Each number is 128 + 32 x the weight over the matrix's rms, rounded and kept within 0 to 255. Layers, rows and columns count from 0.

# layer 20 MLP gate, 640x160, rms 0.16, rows 558-639, columns 0-39
[[161 115 122 147  99 161 152 177 175 193  93 148 147 105 153 155  80 130 167 135 136 131 126 166 134 117 141 134 165 140 141 156  92 128 115 136  94  77 132 145]
 [ 51  97 147  72 188  76 177  94 145  47 126 130 172 151 129 155 111 112  87  53 165 182 148 122 117 166 117 145 137 127 142 122  73  89 107 104 141 142 120  88]
 [ 88 175 119  96  81  92 161 143 124 137 151 110 141 138  69 132 150  99 182 164 114 144 115 187 110 119 147 119 121 156  86 156  88 149  66  64 185 123 172  94]
 [140 125 111 137 180 160 165 146 157 131 104 148 135 143 167 151 114  95 107 128 205 128 170 144 137 108 143 111 130 126 170 156 187  92  64 137 179 109 119 133]
 [180 138 142 156 126 124 168 112 149 158 154 134  95 134  81 135 127 175 125 135 216 145 139  96 141 185 143  86 120 131 109  50 152 158 130 189 144 144 155 160]
 [ 81 158 172  89 113 176 100 118  78 156 143 136 108 131 121 152  89 164 106 104 108 164 177 131 122 133 144 118 144  93 125 123 148 135 156 120 119  79 100  81]
 [131  95 182 105 129 105  93 132 145 104 208 121 142 156 114 151 171 111 127 147 189 165  94 126 149  63 195 122  85  88 108  93 176 176 140 101 124 118 155  88]
 [146  92 113 143 132 117 173 193 142 133 133 148  98 164 158 125  75  84 150 120 143 145 174 151 143 124 165 111 121 165 154 178 140 175 132 144 140 186  82 131]
 [144 115 146 110 149 113 192 107 123 102 133 160 175 133 139  73 140 142 111 116 179  89 172 132 127 177 116 132 124 109 117 193 118 125 124 174 119 120 137 148]
 [ 84 139 161 144 117 162 141 138 133 159 143 195 147 146 112 100 126 132 151 153 110 105  55 142 150 143 101  89 118 121 150 113 192 142 137 128 183 125 155 157]
 [138 128  46 112 112 131  89 145 184 127 107 135 119  65 134 138 144  96 162 101  89  97 134 184 127 125 140 174 166 173 119 146  91 100 210  84  79 181 118 119]
 [129 105  83 100 148 155 134 128 138 103  99 102 132 113 129 166 149 108 213 136 205  69  82 175  95 143 111 138  83 108 103 116 129 151  66 132 139 119 125 145]
 [165  70 117 180 147  62 194 145 107 188 149 111  95 134 139 154 122 119 113 197  98 158 128 119 129 145 120 183 142  95  83 117 106  91 134 132 109 101 112 140]
 [127 175 107 187 124 207  95 160 116 119 116  79 147 131 123 111 100 118 171 166 155  65 144 110 148 132  47 160 171 173 128 128 125 124 131 180 113 132 158 134]
 [120 153 178  87 120 145 129 132 137 145  91 171 170 110 172 131 176 118 176  91 122 158 110 158 159 127 104 145 106 198 140 139 108 161 133  65 130 120  73 185]
 [186 112 150 100 149 142 102 140 113 167  93 152 139 134 141 153 189 100 115 134 198 179 175  74 130 168 108  56 110 138 179 142 180 134 110 103  45 102 212 148]
 [110 109 118 105 101 141  91 122 163 115 100  75  99 125 138 136 145 148 130 164 188  91 142 179  96 130 170 118 137 188 119 148 144 129 180  75 181 129 112 162]
 [165 135 142 137 121 183 179 104 233  75  55  68 101 128 159  84 166 110 152 144 148 154 167  94 169 120  86 164  98 101 153 147 143 138 120  91 160 141 162 162]
 [121 137 129 103 125  90 107 196 144 122 102 124  50  93 137  69 154 149 127 124 202 159  52  96  91 146  78 134 147 157 177  99 160  95  46 136  87 117  92 109]
 [155  58 201 116 128 202 145 140  66  80 117 135 145 143 175 168 113 130 129 116 170 102 109 111  76 137 112 125  30  94 141 120 170 139  92 147 116  96 138 115]
 [ 93 135 160 142 159 102 121 134 159 148 111 149 144 127 100 130 116 132 163  69 130 193 102  95 179  80  81 141 116 113 168 184 156  76 108 125 105 157 144 182]
 [170 150 150 103 152 109  82 136 188 115  96 103 170 118 170 115 190 183 162 167 160 121 123 177  91 121 144 119  85 166 136 125 123 135 157 128 174 134 192 136]
 [107 168  91 148 103 127  77 111 116  76 117  96 145  88  95  96  90 142 103 111 116 112 165 112 161 114 101 169 119 109 131 158 140  61 128 138 140 106 153 153]
 [104 141 123 113  91 157 153 119 172  48 125 106 117 119 118 100 117 156 125 127 150 155  81  73 189 185 181 194 158  90 142 148 155  85 133  62 100 120 155 151]
 [153 165 139 114 139 139 158 113 134  90 109  83 150  91  97  69 125  76 170 143 134 138 122 183 134 160 119 190 133  94 135 147 117  55 101 116  76 157  89 147]
 [135  72 168 112  50  96  89  86 155 174 113 188 112 156 132 136  74 133 141 110 154 125 127 118 166 141  57 113 158 163 160 162 109 114 157 114 136 145 124 168]
 [142  80 134  97  96 163 181 149 102  83 116 107 109 131 223 120  91 168 158 145 130 163 118  99   4  93 167 154 116 122 101 119 142 147 122 131 145  72 159 127]
 [182 135 120 147 122 151  62 160 144 122 117 131 192 143 145 135 112 149 134 146 200  93 172 116 140 114  95 141 121 119 176 144  86 171 128  95 105 149 152 143]
 [ 55 130 108  55 129 125  97 114 132 129  70 117 142 135 119 139 116 154 169 219 107 160 114  95 183 117 131 131 143 160 158 199 110 135 106 159 175 168 109 141]
 [151 120 140 146 134  95 103 148 103 127  52 108 100 110  69 158 179 141 120 132 179  76  93 142 111  83 134 117 152 117 157  84  98 107 119 140 109 131 106 125]
 [140 155 199 151 103 109 101 127 107 185 158 147 129 154 163  79 151 151 137 157 122  33  93 148 134 163 116 183 131 151 194 139 146 124 140 124 114 109 110 133]
 [ 96 209 103 123 169 102 173  78 125 118 160  91 117 132 202 149 117 125 129 175 130 115 153 104 147 173 109 154 159 103  94 144 129 114  95 125 178  89 100 127]
 [176 123 160 105  65 165  73 158 176 132 141 139  89 138  96 130 147 119 121 106 119 103  47 140 159 128  98  85 142 131 162 134  86 131 111  90 122 151 101 157]
 [125 108 165 132 184  50 102 178 163 147 137 121 154 146  84 143  68 148 115 151 116  79 166 134 173 188 185 200  66 131 148 105  67 116 114 104 157 141 153 158]
 [126 156  77 103 153 112 141 129  99  90 147 168 106 144  82 153 135 163 162 143 135 118 144 159 150 159 187 143 113 128 159  79 194 127 130 114 115 172 150 123]
 [154 101 133 120 118 114 146  75 105 137 132 166 117 114  92 119 132 163 162  96 129 113 146 151 123 148 136 156  86 118 110  95 130  86 231 133 184 183 150 125]
 [132  63 187 138 149 157  69 184 128 115 101 144  94 174 126  98 149  80 150 161 129 128 111 128 180 151 105 102  47  75 166 174 100 139  79 106  83  69 129 159]
 [120 161 109 182 188 109 160 130 169  86 106 109 153 101 124 133 139 152 101 114 143  92  54 152 152 112  62 165  76 176 191  74 142 149 123 117 129 113 156  91]
 [117  85 186 105 159 162  98 119 122 166 179 148  92  86 101  95 144 157 174 100 123  84 115 190 170 138 135 142  70 115 203 104 138 120 108 115 143 106 141 119]
 [134 133 160 126 110 183 133 143 119 155 141  95 148  90 113  95 186 110 186 113 144 142 107 143 187  96 156 160 193 100 150 151 108 101 127  79 120  90  87 126]
 [ 95 117 121 101 105 214  96 158 133 123  74  62 144 147 160 116 148 126 161 142 111 188 157 141 146 122 142  95 141 169 136 121 106 107  95 224 124 120 110 120]
 [ 55 178 126 138  84 116 102 155 131 116  70 191 164 126  32 137 155  65 168 142 153 128 112 219 178 140  81 151 159 117 154  97 107  95 118 126 165 102 142 126]
 [117 108 193 120 170 144 120  89 145 182 133 156 129 114 164  90 118 106 128 156 160  93 148  80 197  91 112 153 153 121  93 134 111  95  80 143 144 188 138 108]
 [ 97  85  68  81  98  92 152 149 154 139 129  81 135 146  71 102 114 116 136 129  43 184 121  89 104 121 128 126 100 100 165 135 122 129 154 125 200 102 124 141]
 [112 198 120 132 124 168 187 111 150 126 171 136  87 110 159 162 128 140 127 124 169 116 149 144 123 143 189 129 129 158 162 169 135 170 139  99 128 133 137 142]
 [117 140 151  63 130 109 142 193 143  98 143 111 135 120 153 166  95 155 134 129  78 127 112 124 131 131  97 112  79 123  70 146 122 110 112 181 157 149 122 132]
 [171 129  55  67 178 111 116 143 121 109 139 180 115 170  79 154 140 112 109  94 121  81 155 131 150  80 153 105 121 133 177 157 140 111 129  98 163 159 111 137]
 [118  58 128 133 140  91 134 119 125 154 152 153 140 132 127 103 101 154 137  88 160 158 100 167 134 116 127 133 158 131 122 145 139 126 148 142 171 127 134 107]
 [163 135 145 105  94 130 119 183 110 121 133 130 111 128 140 136 189  75 178 219 215 191  70 145 139 160 118 185  91 116  64 121 126 147 113 107 121 109 102  80]
 [ 91  62  69  97  82 127 100  89 146  98 157 188 124 119 210  71 130 117  88 146 165 148  79 202 171 118 126 136 136  88 135 122  90 115 140 146  81 176 131 103]
 [ 89 107 177 109  78 124 149 168 117 139 112 128 111 119 165 115 173 177  82 138 107 116  83 125 169  94 121 120 129 146 143 178 161 170 144 143  72 140 121 122]
 [ 87 146  76 117  95 182 145 151 110 130 122  70  77 110 139 135 130 116 157 176 107 138  66 180 116 143 132 128 150 104 147  97 146 115 145 105  84 124 153 107]
 [ 97 100  89 149 168  74 106 161 110  68 114 108 145 125 154  99 120 179 150 150 158 115  75 100 134 164 110 171 188 113 107 127 140  98  82 134 137 135 113  91]
 [106 179 141 167 158  96 188 142 192 126 139 140 118 149  77  95  91 127 105 108  97 132 119 105 157 112 179 110 153  91 116 155 132 102 113 169 131 148 140 161]
 [135 103 109  60 147 108 138  57  52 110 128 141 110 121 163 158 126  46 124  77 117 138 130 190 161 112 164 107  88 149 130  59 173 142 148 154  77 117 163 146]
 [157 131 154 137 136 144 222 225 156 167 117 105 129 159 211 180 148 137 167 115 181 120 140 181 142 124 232 168 152 133 158  76 125 156 124 147 163 180 124 134]
 [113 138 151 128  98  64 162 111 113 115 129 135 111 110 158 107 136  87 111  58 160 157 166 129 140  96 100 117 166 124 126  87 149 140 139  86 142  57 146 144]
 [170 101 110 127 139 164 135 168 166 170 109  86 207 128 118 171 129 177  83 170 145 144  95 154  43 171 128 197  97 164 113 136 125 136 128 144 124 175 133 137]
 [115 131 103 132 158 153 134 159 130 141 108 140 149 114 131 100  87 163 167 205 119 138 148 127 164 167 136 136 133 106 165 148 134 140 183 148 130 160 113 122]
 [ 98 129  74 148 173 162 143 162  57  84  86  80 139 113 151  93 123 123 109 144  73 144  85 204 177 136 144 123 130  94 146 160 205 212  70  71 117 145 120 106]
 [139  79 119 118 108 214 110  61 101 109 145 133 133  53 110 119 144 129 151  83 216  79 114 134 155  80 101 158 121  97 184 118 124 127 101  72 165  91 107 142]
 [131 102 179 123 162 123 138 132 146 117  95  94 202 117 127 129 161  92 111 118 166 124 153  80 118 133 137  83 152 112 153 138  87 139 160  88 158 156 110  95]
 [ 94  65 139 141 147 111 129 127 127 160 109 122 121 158 139 147 159 150 151 117 141 149  93 150 166 117 129 116 107 124  96 134 106 116 127 149 158 131  81 165]
 [183 119  78 173 154  93 126 131  70 111 144 155 100 131 153 101  85  99 130  80  98 175 160  98 138 130 170 101  97 139 102 136 101 136  79  70  86  96 158 140]
 [137  84 112 236 147 116 153 131 144 119 100 122 126 131 151 132 119 129 118 206 133 108 101 109  85 125 116 158 111 134 175 143 147 176  90 167 152 140 124 100]
 [163 157 136  97 135 127 135 124 179 132 139 126 113 100  33 100 150 116 122 136 118 118 113 198 186  94  84 150  74 117 127  87 174 164 135 129 154 142 173 105]
 [168  78 127 113 211 149 105 129 115 183 137  92 181 111 185 158 103 113 164 164 145 212 182 122  87 166 147 134 182 153  70 148 170 112 115 163  99 131 140 174]
 [194 147 169 131  93 142 145 112 156 193 162 122 151 108 125 144 155 118  93 138 180  98 161 107 132 150 109 127  98  91 167 127  90 155  63  99  61 119 138 109]
 [149  98 148 142 130 131 174 163 114  95 107 142 135 132 150  77  77  99 175  74 109 136 118  89 181 146 174 102 104 183 122 148 119 126 202 193 128  53 157 141]
 [ 87 147 146 131  94 133 124 166 146 112 159 160 190  73  97 167 187  99 153 131  83  65 124  81 142 158 129 151  75 101 119 134 130 171  78 165 162 113 144 133]
 [122 132 100  78 111 102 112 141 150 128  80 147 116 181  60 139  95  68  86 119 125 177 119  64 202 127 128 156 133 130 184 119 167 115 147 161 121 149  99 138]
 [ 75 152 158 154 128 112  86 171  77  74 127 122 146 144 145  99 120 149 124  74 121  70 177 129 158  99 140 160  84 135 162 112 162 149 204 114 136 102  47 152]
 [119 158  92 114 127 166 198 172 125 114 152  67 114 157 123 117 147 108 173 100 147 144 164 130 138 183  92 111 129 186 119 122 105 165 110 169 112 147 171 143]
 [169 130 145 128 124 118 127 151 136 138 145 110 151 175 137  92 217 175 184  93 164 141 178 132 162  96 104 140  88 147 109 136  89 169 125 142  80 104 107 106]
 [128 159 133 132 123 138 146 169 110  72 148 162 152 112 176 123  99 137 114  85 135 127 111 108 122  97 133 110  93 178 146  97 130 106  71 164 100 141 159  87]
 [107  77 173 192 121 141  84 121  80  99 136 131 100 102 147 104 211 194 222  73 189  88 168 192 172 129 153 153 165 126 106 183  85 126 116  98 134 105 152 137]
 [138 140 179 148 121 149 117 145  78  85  97 109 106 117 112 176 152  95 160 123 200 137 148  76 125 145  99  91 173  88  80 163 115 100 118 167 180 104 154 186]
 [182 125 105 130  85 127 105 110 150 101 168 175 116 138 162  70 164 100 149 145 129 111 119 116 156  90  99  90  95 119 180 121  81  78 145  52 159  95 145 124]
 [100  79 167  98 143 162 159 141  94 139 146 118 101 132 105 161 105 136 151 157 149 133  44  74 150 158 134 146 108 105 176  85 175  87  99 145 159 174  92 148]
 [168 106  91 139 209  77 181 159 155 133 132 124 129 108 126 108 131 127 120 126 222  84 101 136  71  58 138 124 197 162  95  69 149 123 111 149  99 108 132 137]
 [148 121 151 130 104 133 138 164 115  64 120 146  96 139 101 164 119 103 153 137 123 176 135 162 143 205  90 106  86 110 169 116 153 119 155 158 136 101 172  89]
 [108 150 172 145 232  92 100  91 113 116  74 161 115 168 136 129 128 134 128 208 154 191 171 129 122 104  58 177  90 146 190  91  84 173 154 109  91 122 152 159]]